Weights of a small GPT-style language model, trained from scratch on English Wikipedia.
Architecture: rotary positions, biases.
Each number is 128 + 24 x the weight over its row's rms, rounded and kept within 0 to 255. Layers, rows and columns count from 0. The size above them is the row's rms in percent of the matrix's.

# layer 10 MLP up, 320x128, rms 0.0642, rows 305-319, columns 0-127
size [ 97 104  99  91 101 102  72  95 104  68 103 101 101  87  93]
[[113 154 182 155 120 147 110 110 105 141 157 179 131 114 149 101 161 130 113 142 133 118 118 123 154 110 153  88 125 116 167 140 112  99 122 138 162 149 112 127 128  94 165 169 167 179 140 134 133 135 110 164 100 158 118 179  85 153 136 143 167 134 149 118 128 111 144 116 142 120 127 117 138 131 119 148 106 132 149 125 110 153  69 130 170 151 126 114  93 109 152 106 133 118 144 162 144  83 112 119 114  92 135 141  97 159 123 123 150 115 130 119 101 114 113 102 162 124  85 185 140 122 109 121  71 111 129 120]
 [ 97  77 122 147 100  96 116 121  78  89 127 125 135 136 147 104 172 113  99 133 114  85 141 110 163  87  59 135 104 140  90 173  96 119 100 122  85  85 114 110 131 128 110 164  87 141 120  85 165  81 110 174 106 105 130 148 134 123 135 129 139 154 116 112 135 143 110 126 123 135 151 100 149 130 123 132 117 134 107 116 151 121 133 118 133 125 174 120 110 133 151 131 149 117 103 161 162 138 113 130 103 169 110 111 150 149 156  90 103 148 160 131 117 133 112 105 107 133 104 140 147 134 127 114 101 106  83 112]
 [175  74 151 145 145 130 149 135 183 171 141 110 122 127 177 150 144 140  93 126 126 113 121 134 130 101 122 146 102 150 129 145 125 135 146 102 188  98 110 120 149 168 101 132 141 104  89 127 140 144 120 107 108  96 127  92 111 128  86 125 104 149 166  80 144  72 155 159 123 106 132 110 113 112 116  93 124 105 125 155 101 132 135 178 129 116 117 146 115 132 104 128 125 119  90 137 110 123 128 142 127 118 112 115 163 101 122 104 139 130 139 115 100  96 100 172  86 107 146 139 140  56 120 115 144 130 147 137]
 [ 96 149 148  96 111 158 174 162 125 128 149 170 119 133 116 144 104  87 135 119 141 118 120 160 125 135 136 109  89 154 111 117 127 170 125 120 124 131 141  95  90 161 170 129 164 126 120 139 116 119 129 105 130 152 147 158 154 126 144 142 137 109 151 157 133 137 113 119 134 117 111  92 104  93 115 117 156 113 144  95 118  85 108 134 118  93 106 114 136  78  91 116 134 138 118 160  76 156 164  82 134 145 162 130 109 155 172 105 101 115 132 143 145 151 109 159 133 161 150 132 170 150 138 135 151 106  68  81]
 [128 108 164 111 122 105 129 138 117 100 153 106 124 116 146 112  51 128 124 131 174 131 116 113 151 181 143 123 142  96 150 145 158  88 125 108 164 123  72 121 118 177 112 142 149 131 112 118 104 127  82 161 116 128 161 103 127 141 112 126 141  78 136 168  90 116 130 103 130 166  99 157 126 129  98 112 167 105 132  98 124 120 141 147 126 139  83 175 106 107 144 145 138  92  91 134  79 128 137 142 102 137 115 129 155 121 139 121 147 151 147 121 125  80 102 108 160 134 124 133 111 151  84 131 101 134 120 121]
 [ 97 132 162 139  74 146  96 166 139 130 155  96 138 115 127 116 158 126 120 130  71 154 162 128 120 120 107 143 144 134 144  93 144 148  91 127 118 136 127 117  83 121 134 165 159 151 118 156 109 134  97 113 104 104 127 109 145 132  98  78 116 115 134 119 153 151  88 145 107 139 115 125 167  97 155  93 109 124 142 121  94 129 142 145 116 153 128 120 128 141 138 139 105 140 156  84 148 129  99 112  77 111 115 155 136 103 104 159 162 144 137 165 162 116 110 120 107 169 107 163 155 184 174 154 137 129 107  91]
 [140 123 111 145 168 183 141 160 121 145 102 165 110 142 177  91 120 143 121 147 154 115 179 146 160 114  97 137 130 114  93 160 120 143 126 102 169 136  82 118 127 118  62 129 120 132 112 130 120 122 108 110 146 100 139  94 142 172 135 155 140 133 106 171 148 121 129 134 179  90 130 127 112 143 126 176 133 169 121 103 158 174 138 103 177 132 109 126 128 142 101 123 113 153 122 125 138  96 156 118 159 170 113 127 124 108  99 146 123 116 138 111 146  96 108 152 129 110 122 118 116 163 109 106 115 108 171 153]
 [177 130 148 142 146 162 190 125 144 132  68 109 162 102 144 114 144 170 114 102 145 117 114 133  84 168 111  87 148 150 136 124 120 149 126  86 122 177 114 107 104 114  93 145 118 114 139 185 113 105 133 108 140 116 121  98 171 105 125  79 134 102 126 112 107 149 112 124 119 164 112 131 100  91 124 127 156  78 141 120  96 152 142 125 129 143 131 141 103 158 115 169 123  94 125 133 151 149 159 148 133 149 134 141 130 149 102 130 112 129 141  93 136 113 109 155 124 142 118 177 130 136 127 135 154  92  86 148]
 [138 119 140 145 112 102 108 148 171  96 148 153 143 133 140 125  93 146 131 139 165 151 171 148 115 129 114  99 135 104 109  89 140  75 121 165 146 101 110 109 127 141 108  95 108 121 127 151 157 136 115 143 126 126 109 139 152 149 107 148 129 162 105 133 133 133 137 143 128 117 147  93 132  76 113 136  78 128 102  72 147  89 111 103 132 167 131 122 106 155 118  75 140 146 170 142 143 153 132 154  98 157 153 160 143 107 162 102 154  93 128 197 145 137 128 124 126 134 144  83 125 137 114 101 143 130  73 122]
 [118 155 142 126 162 113  90 115 149 143 108 160 142 152 125 104 162 151  88 123 114 118 102 142 144 115 172  97 123 126 166 138 118 134 146 124 145 118 107 111 163 151  84 122 110 113 149  90 151 126 102  95 150 137 148 127  90 125 124 171 125 131 158 117 129 118 134 114 134 133 118 125 129 129 126 129 167 122 124 111  88 132 189 162 123 122  87 122 140 157  96 180 136 131 134 181 121 106 117 153 113  92 122 101  96 176 107 140 131 120 177 164 113 114 100 133 124 165 159 152 117 106 127 129  89  68 145  84]
 [106 126 108 148  95 136 111  94 106 126 125 158 142 149 108 124 128 138 166  96 121 157 143 122 129 138 119 137 158 121 134  79 145 132 154 115 124 109 100 152 194 110 148  78 125 123 128 149 117 149 139 162  80 140 177  97 121  71 150 135 111 120 129 120 131 131 121 143 117 114 145 115 148 129  79 116 103 119 176 123 133 153 122 113 121 141 113 173 123 141 122 142 142 148 102 163 167 146 124  69 146 148 105 181 116 161 148 146 129 112 159  87 113  97 133  88 120 100  98  99 100 143 142 132 115 156 144 172]
 [124 121 135 134 112 112  58 135 103 120 114 100 141 171 170 130  95 114 106 149 113 129 122 110 127  90 132 184 135  96  93  96  97 150  69 131  80 150 131 100 152 162 152 119 143 139 101 155 112 123 118 121 118 157 143 171 135 172 125  70 117 137 103 122 139 108 115 117  87 152 133  89 123 126 116 168 100 155 120 163 116 133 167 137 142 148  74 142 109 122 103 140 143 106 136 116 148 126 130 128 142 101 105  97 125 150 138 132 101 145 170 115 105 156 132 123  86 127 140 142 124 105 105 126 112 134 148 160]
 [147 137 140 101 169 119 106 140 125 109 182 148  90  99 124 152 115  89  91 138 107 146 144 124 119 123 128 138 129 162 141 101 153 162 151 150 130 107 124 142 131  94 107 159 154  75 192 142  83 147 108 136 141  95 160 126 163 104 132 171 135 124 173 123 141  91  94 135 122 157 117 125  66 124 155 153 128 155 117 134 117 106 137 144 105 148 140 108 136 132 145 146 150 140  86 139 148 112 104  89 131 156 114 125 161 128 118 142 153 126 119 121 140 115 127 104 101 111 101 144 156 101 109 124 164  73 171 133]
 [157 160 107 162 135 102 171 171 131 142 147 137 108 122  91 113 136 123 135 131  98 157 139 120 114 127 129 124 129 129 112 135 135 155  77 135 143  92 183 130 138 103 165 158 138  95 147 132 101 164  89 117 139 159 144 128 162  99 142 125 147 105 109 138  92 112 159 110 151 147 136 139 154  86 136  81 139 130 145 136 172 136 102 159 129  97 126 147 164 104 112 145 159 140 105 124 137 124 141 115 119  83 149 120 127 108 135 121 129 151 117 143 126  71 138 108  62  63  95 140 145  96 138 110 145  94 127 143]
 [142 122 110 114 117 126 149 142  91  80  90  71 133 153 153 135 132 136 131 156  90 119 125 115 158 122 136  98 156 145 119 137 130 151 158 138  70 136 128 129 114 143 164 119 125 109 167  58 112 143 159 162  98 104  96 126 135  97 133 159 142 112  98 139 136 148 134  90 127 154 142 135 139 155 156 140 158 103 110  95  91 157 132 138 114 120  99 112 114 107 134 131 144 128 146  86 162 104  95 139 102  60  94 134 113 111 114 160  81 105 152 126 109 171 142 140 131 103 115 138 143 123 122 134 145 116 116  91]]
# layer 10 MLP down (transposed), 320x128, rms 0.0527, rows 305-319, columns 0-127
size [ 96 108  98  88 105  96  72  95 121  65 105  91 107  89  89]
[[129  82 111 168 109 144 113 126 159 125 128 155  75 132 124 121 136 129 135 139 150 123 128 132 177 117  84 133 143 153 100 170 176 117 116 124 154 146 125 149 100 117 149 186 153 113 116 107 132  77 134 136 145 153 139 164 126 148 144 136 121 158 113 146 151 119 110 157  86 140  98 125 135 114 143 116  83 123 107 165 108 162 101  98 129 146 143  83 118 124 139 120 145  89 111 136 163 159 118 165 124  80 135 138 115 106 177 138 128 106 104 122 133 124 103 141 121 119 110  90 148  97 134 109 197 142 109 152]
 [123 124  79 112 118 118 113 108 103 173  91 127 130 102 111 145 135 151  99 122 145 140  65 141 127 144 195 132 154 137 159 142 176  89 117 116 134 142 135 140 120  98 164 134 133 114 165 135 128 120 148 133 121 136 134 117 170 137  73 131 133 151 140 130  60 136 124 150 142 147 138 135 128 155 101 102 139 117 149 104 128 133 133 170 190 162 161 100  72 154 143 138 135 133 105 109  91 108 112  92 116 122 123 141 115 124 144 121 164 157 103 113 109 140 109 134 114 101 120  65 131 117 147 126 131 154 114 116]
 [114 135 139 160 132  93 147 133 136 137  87 114 134 141 146 117 160 105  81  92 125  90 134 139 156 142 142 135 145 144 125 147 146 100  96  85 137 146  97 123  79 139  94 117 130  78 135 142 179 121 110 150 131 126 133 142 126 109 142 107 170 126 165 132 134 112 107 150 112 107 140 159  89 136 126 172 138 134 127 103 137 112 164 188 136 115 145 119 115 168 137 123  83 158 170 123 126 124 104 124 147 138 123 111 126 100 126 155 171  80 154 140 154 155 135 153  82 159 154 144 144  89  80 135 105 150 141 102]
 [120 126 123 126 149  98 119  84 111 145 180 154 123  90 114 116 158 135 146 120 154 172 155 133 132 127 135 138 117 125 108 119 177 124 142 146 169 165  77  60 122 123 155  87 132 166 115 111 112  93 136 130 117 122 100  91 129 108 137 127 141 122 131 136  91 120 155 149 120 108 130 108 132 120 126 181 141 173 130 130 155 160 118 130 102 137 100 180  82 101 155 137 150 121 154 112 132 134 140 107 104 121 123 131 172 129 153 187 107 131 146 137 119 151 197 126 135 108 141 116 126 110 150 116 136 109  93 140]
 [ 76  91 115 125 112 112 136 126 173 139  94 110 127  97 123 108 141 145 116 140 170 152 122 124 123 160 125 130 157 127 113 161 164 137 150  77 132 171 126  83  99 117 103 179 120 144 156  93 120 169 118 130 121  85  96 141  87 136 100 135 126 101 121  81 109 109 153 112 121 130 119 114 103 144 101 107 120 127  92 163 138 130 110 130  77  88 128 118 147  74 140 141 134 129 152 136 112 106 128 138 134 125 136  90 134 142 114 118 105 161 146 172 146 144 102 159 150 169 133 109 134 112 112 119 184 138  98 144]
 [166 132 150 126 148 138 166 140 145 124 110 112 131 139 132 150  70 165 151 104 121 108 117 132 117 107 115  88 123 113 121 137 142 135 125 109 116 151 133 149 139 140 123 191 164 156  82  88 144 114  93 175 148  98 117 123 101 145 111 110 112 151 134 141 114 117 139 134 141 118 122 119 144 132 105 123 102  68  92  99 101 105 150 176 138 172 134 122 119 149  95 123 139 131  99  61 119 116 102 112 130 175 143 108 110 168 112 142 150 132 175 120 161 177 105 144 122 145 120 160 128 100 166 139 133 120 140 104]
 [170 121  69 128 141 114 141  87  96 155 140 156 109  83  80 119 155 147 100 142 140 173 123 128 113 150 151 105 127 138 152 120 151 148 101 150 146 154 153 118 101 109 138 154 159 121 142 128 123 102 120 160 116 140 122  77 117 163 129 140 102  99 103 147 147 127 104 124 101 155 104 123 113 140 137 115 116 122 115 171 134  70  85 131 156 108 111 163  83  93 109 122 149 118 114 132 120 156 135 141  90 117 159 112 115 135  96 108 153 145 127 142 116  93 112  79 104 104 124 115 104 129 165 172 115 169 149 136]
 [ 97 110 117 183 109 128 137 154 125 114 142  97  93 116  87 120 137 113 105 151 166 137 133 129 146 108 159 137 127  76  71 173  82 150 117 154 139 121 138 124 151 157 134 176  95 145 146 151 138 125 146 134 105 113 117 159 120 146 121 155 107 130 157 166 141 149 116  80 104 157 108 145 126 126 157  99 133  83 147 122 124 144 114 122 113 117 129 113 143 162  94 102 171  95 139 112 115 108 125 146 101  97 207 141 121 123 109 113 113 130 127 136 151 171 120 128 117 115  85 142 137 160 114 101 157 135 149 144]
 [116 150 148 148 105 138 141 152 137 154 113 167 120 146 112 124 147 121 152 119  99 133 103 159 124 117 120 130 108 136 130 140 131 134 100 123 172 109 135 127  98 118 129  71 118 166 124 139 138 127  88 142 117 121 124 133 116 159 124 125 132 148 147 102 182 143 119 119 110 122 135 159 102  88 151 114 145 159 121 103 142 133 114 136  90 155 121 126 102 107 119 132 161 133 127 111 161 129 139 138 188 107 169 130 144 136 178  56 130 114 137 131 157 129 164 144 110  98 118  17 102 130 134 149 131 144 146 165]
 [130 125 115 120 157 107 125 120 133  88 125 132 136 140 133 141 120 156 139 127 131 154  88  97 108 150 173 175 132 154 136 147 125  96 111 117 141 116 135 156 112 130 140 194 136 112 137 117  97 146 109 162 162 157 107 179 123 142 128 130 150  97 142 103 180 113 169 127 138 121 138 158 140 114 154  91 154  83 147 138 160 151 128 113 129 145 108 104 142 121  96 140 122  87 115 118 118 138 180 171 102 164 151  88 122 131 157 116  93 128 137 131 183 126 151 156 103 109 128 161  85 106 118 122 115  85 167 143]
 [134 144  91 137 151 149 148 157 142  69 152 133 122  81 153 140 170 125 110 100 120  75 118 122 157 107  98  88  97 134 110 105 137 112 153 119 125 138 102 106 129 117 119 161 102 104 133 167 131  84 119 116 171 117 108 116 106 100 135 168 163 115 170 106 135 129 127 132 111  99 161 143 122 166  79 133  98 111  80 151 153 115  95 118 119 134 122 100 149 144 107 129 127 113 170 162 144 142  89 145 131 135 149  84 126 130 154 128 128 105  82  92 147 132 131 153 160 139 150 119 125 157 155  88 135 141 138 140]
 [ 93 127  96  95 100 116  88 147 137 105 179 130 152 116 169  85 112 140 137 124 140 159 133 144 124 123 102 148  83 144 115 155 165 118 141 130 114  92 159 140 125 115 149 139 139 142 139 119 147 130 150 166 137 107  94 117 139 141  97 138  92 150 139 111 119 109 121 191 132 131 141 147  52 138 117 146 161 115 112 110 171  97 158 138 159 146 111 127 110 165 113 100 144 131 106 128 129 135 139  85 141 135  82 104 131 108 135 145 137 109 109 177 163 149  82 157 117 161 115 100 139 111 170 146 122 117 142 113]
 [163 140 145 116  87 108 152 147  91 124 106 132  93 105 136  89 176 120 132 106 113 118 187 148 176  97 115 143 118 134 140  88 136 131 141  74 128 135 110  92 147  96 100  96  74 128 137 125 135 120 151 103 143 155 143 124 124 149 114 141 133 107 116 113 159 114 154 102 129 147 123  97  90 154 138 111 119 120 144 165 142 114  98 140 152  40 129 107 113 151 136  92 127 138 161 128 135 160 117 130  93 113 117  99 153 148 108 174 116 138 155 153 112 106 131 107 120 117 149 146 136 112 134  96  89 142 140 138]
 [112 186 137 114 158 118 139 112 127  88 112 139 142 124 116 124 125 144 120 111 182 143 143 148 153  69 131  97 126 139 144  96 152 114 100 108 136 160 139 164 102 117 137 124 102 162 153 118 111  48  76  98 111 110 135  98 139 143 145 114 117 139 113 149 168 120 100 113 128 133 137 146 125 110 105 117 171 133 121 139 145 121 134 158 136  85 161 152 145 115 119  94 114 137 137 111 113 117 138  94 149 117 102  97 119 159 136 171 189 140 116 122 125  96 120 125  78  86 148  86 127 122 152 121 129 130 141  92]
 [136 160 125 143 191 138  99 107  95 145 126 139 145 151 172 141  98 154 151 134 156 163 133 131 159 111 125 133 127 109 105 164  89  76 163 141  75 128 141 140 121 153 140 119 179  85 167 119 136 112 113 120 135 153 159 112 117 100 152 155 143 125  73 123 141 154 105 105 134 145 128 143 138 109  88 141 104 139 142  79 176 127 127 143 113 156 146 119 150 122 112 144 124 100 118 138 125 141 151 115  77 137  98 128 146 152 149 136 109 106 139 102  82 103 115 111 122 159 152 132 139 103 123 142 114 105 147  72]]
# layer 10 MLP gate, 320x128, rms 0.0633, rows 306-319, columns 0-127
size [ 99  96  91  99  94  76 103 107  67 103 104 107  86  90]
[[136 179 150 143 104 112 143 116 120  84 114 140 133 199 144 132 149 137  95  87  99 113 157 111 110 154 159 129 162  86  79 115 169 125  60 114 128 141 117 118 126 134 142 165 128 144 131 122 160 129 141 124 136 137 116 125 143 117 136 162 127 170 128 122  93 110 158 102 144 181 119 124 146 148 150 121 174 153 138 157 150 102 145 144 194  86 119 141  92 125 133 102 117 139 113 129 141 139 116 119 113 152 129 121 145  91 174 132 121 124 147 100 136 109 120 124 132 157  93 140 124  97 160 110 146 143 110 158]
 [108 136 142 150  51 142 114  99 138 144 116 102 132 155 186 117 157 161 156 163 116 161 153  64 129 104 118 144 164 149 129 108  91 139 144 115 102 137 110 177 122  95 150 112 145 130 138  90 145 126 130  86 120 101 127  58 147 149 109 146 133 146 106 135 128 113 102 126 117 139 138 106 106  95 146 100 136 112 122  85  99 139 149 164 115 107 136 115 144 130  95 129 133 152 109 179 138 105 136 127 138 135 156 126 142 129 141 138 144 140 122 108 112 120 133 130 129 158 143 174 139 117  75 151 154 105  88 135]
 [151 167  89  88 132 135 147 111 150 125 135 127  91  84 132 144 131  76  97 111 157 134 182  99 137 130 160 141 118  84 125 118 131 131 155 137 134 128 102 107  95 150 168 140 128 182 127 113 104 120 179 136 109 149 125 158 180 129 126 115 180 119 114 136 155 126 140 126 100 149 142 137 102  88 104 126 127 166 100  90  95 157  83 112 134  87  84 131 132 126  83 109 153 120 108 162 121 125 140 104 117 121 144 111 158 141 122 118 122 109 181 156 155 128 143 135 130 116 139 122 119 122 108 130 132 142  82 120]
 [109 146 178 119  75  94 125 153  97 148 123 169 133 100 162 116  95 107 108 169 102 109  95 114 143 127 124  89 152 147 108 149 160 164 118 107 154 122 144  99 117 140 103 150 133 113  69 124 166 134 101 121 152 123 118 104 123 131  96  88 137 114 150 137 117 101 142 145 160 172 126 129 120  89  91 155 139 153 116 116 121 140  77 140 115 149 116 117  89 124 133 157 101 121 115 156 114 101 140 104 153 195 105 152 141 177 149  83 125 133 135 141 172 134 123 119 152 126 122 120 112 127 120 122 147 103 144 127]
 [140 108 130  77 138 123 132 102 170 162 158 108 139 151 128 122 143 128 147 109 143  92 113 187  84 130  99 150 145 150 147 149 144 115 128 128 151 130 139 102 118 110 112 146  92  76 151 135 115 120 123 129 153 121 112 136 100  76 118 135 115 138 193  92 121 153 126 166 164 144  93 128 137 153 170 123 133 100 159 118 129 111 138 106 145 109  78 109 132 134  99 131 133 144 138 135 119 137 145 143  73 119 128  91 149 101 141 115 155 130  85  88 119 137 124 105  97 158 100  88 120 167 102 129  86 109 147 102]
 [149 154 111 133 160  81 118 142 126 149 133  95 121  89 101 120 144 143 126 104  82 121 127 168 128 121 131 118 135  94 142 144 161 165 145 121 157 164 143 124  96 151 107 112  97 116 154  61 113 158 153 129 129 141 147 115  70 113  98 123 107 125 151 128 145 111 103 123 117 120  78 173 181 110 147 121  85 113  89 153 160 140 138 134 127 151 106 184 139 139 131 116 142  94 159 147 115 132 120 144 124 105 128 145  89 130 121 142 131 144 101  89 179 161 115 125 140 161 121 157 118 128  94 138 147 152 128 108]
 [135 144 152 108 127 120 145 177  94 135 138 110 141 136 137  89 117 110 130 136  86 143 175 134 108 136 140 142 129 131 168 124 110 134 164 157 122 126 115 116 135  77 135 125 130 186  95 111 132 196 120 139  91 115 182 105 116 135  89 158 119 105 116 100 144 116 141 165 161  82 150 147 141 134 117 141  97 112 171 136 130  91 153 103 122 140 151 120 159  97 135 128 141 107 123 134 137 102 120 152 120 157 103 180 122 137 177 147 129 135 127 125 119 126 146 138 185 111 135 128 140  81 134 146  68 129 113 125]
 [129  92 130  70 103 134 117 118  78 160 105 148 126 101 104 162 161 133 101 122 137 107 146 149 116 113 118 141 136 135 116 123 119 121 141 142 136 126 108 120 124 151 155 164 149 112 159 115 105  72 128  89 144 113 138 141 107  96 133  95 110 131 120 104  99 123 123 127 179 137 132 136 119 166 142 144 161 142 141  94 143 124 118 128  95 122 171  78 157  49 127 113 106 119  97 112 117  98 118 123 156 108 141 124  97 129 119 161 124 143 100 160  97 111 123  68  91 128  83 110 130 124 136  97 146 133 167  98]
 [144 130 167  97 127 138 132 142 133  93 110 115 116 108 153 169  86 162 127 119 116  96 111 121 116 116 117 138 131 103 131 128 144 146 156 102 101 146  94 151 125 105 127 120 193  68 171 123  93 124 105 142 126  93 123 139 122 129  91 158 128 116 111 170 158 137 114 118 140 123 143 133 149 138 104  96 118 105 107 134 132 103 115 125 131 174 155 131 103  97 186  98 146 133 153 123 141 154 130 124 170 167 125 107 107 124  89 152 113 100 102 136 174 105  88 128 125 176 121 134 156 116  95 154 109 158  82 119]
 [112 147  98 119 108 159 155 166 158 133 176  80 131 161 136 115 138 129 135 145 158 114 149 114 126 100 101 117 133 131  99 156  85 151 149 124 109 119  78 114  97 150 160 115 113 121 128 122 123 141 103 138 126 110 112 129 155 100 131 138  67 135 127  91  95 151 146 113  99 113 156 137 134 136 114 152 108 114 165 175 130 128 108 111 142 134 127 131 126  91 129 102 122  89 108 154 140 154  89 116 147 120 111 168 140 140 108 136  85  83 115 141 143 121 150  99 175 114  83 111 146 146 171 103  84 162 163 100]
 [124 104 135 112 102  93 137 173 161 124 126 124 103 115 123 134 112  92 141 138 126  83 137 135 122 122 164  85 141 151 108 134 140  99 124 118 127 121 159 117  85 170 118 132 164 150 104 129 171 154 103 152 142 106 151 111 107 120 141 157 125  82 138 139 145 129 118 103 160 109 130 110  88 107 118 101 161 146 167 142  96 129 113 147 152 106 115  65 113  91  86  67 164 106 111 147 160 116 127 126 123 142 118  91 113 115 129  86 165 102 124 136 135  92 178 110 158 122 128 147 128 164 126 155 100 102 123 141]
 [164  83 101 118 138 129 116 124  89 134 138  66 135 152 132 130 118 130 122 127 109 125 123 115 147 158 112 119 142  99 147 156 150 129  91  86 130 156 161  82 122 114 143  68 121 128 132 121 161 164 161 128 130 132 146 145 131 141  41 160 162 131 111 105 131 146 124 119 161 145 153  91 138 143 160 176 141 169 127 104 175 153 132 145  83 145 137  98 155  95 130 132 107 123 127 117  90 128 124 144 115 174 134 125 113 105  99 144 140 165 125 142 140 129 135 113  92 149 134 154 103 159 115 154 141 129 128 143]
 [153 122 134 131 157 149 143 142 144 143 155 132 126  75 104 158 148 109 140 132  83 151 140 119 148 108 124 103 145 121 132 133 118 167 109 118 146  67 131 153 107 130 152  91 138 112 180  94 106 103 104 109 154 161 134 153 127 128 110 175 104  91 191 116  87 143 102 126 105 136 106 147 116 111 133  89 152 184 193 147 135 127 120 146 114 137 124 146 154  97 134 121 167 136 124 145 173 128 138 135 137 129 129 144  85  81 132 162 161 113 161 165 124 124 123 134 146 107 118 127 148 160 133 150 132 110 129 121]
 [108 122 117 129 169 124 116 123  98 145 110 116 144 125 165 137 118 135 155  96 116 114  77 135 140 149 144  89 143  97  98 137 148 141 100  83 137 118 167 165 134 119 142 146 151 116 121 131  93 103 162  83 162 142 198 133 121 171 100 112 114 124  98 115  63  91 130 132 151 137 147  97 141 121 132 134 163 126  99 129 117 127 129 121 102 142  91 113  98  98 122 123 130 162 143  97 112 102 109 101 164 102 108 126 139 121 137 147 133 166 125 115 117  98 144  74 137 117 150 149 161 145  81  98 154 119 142  97]]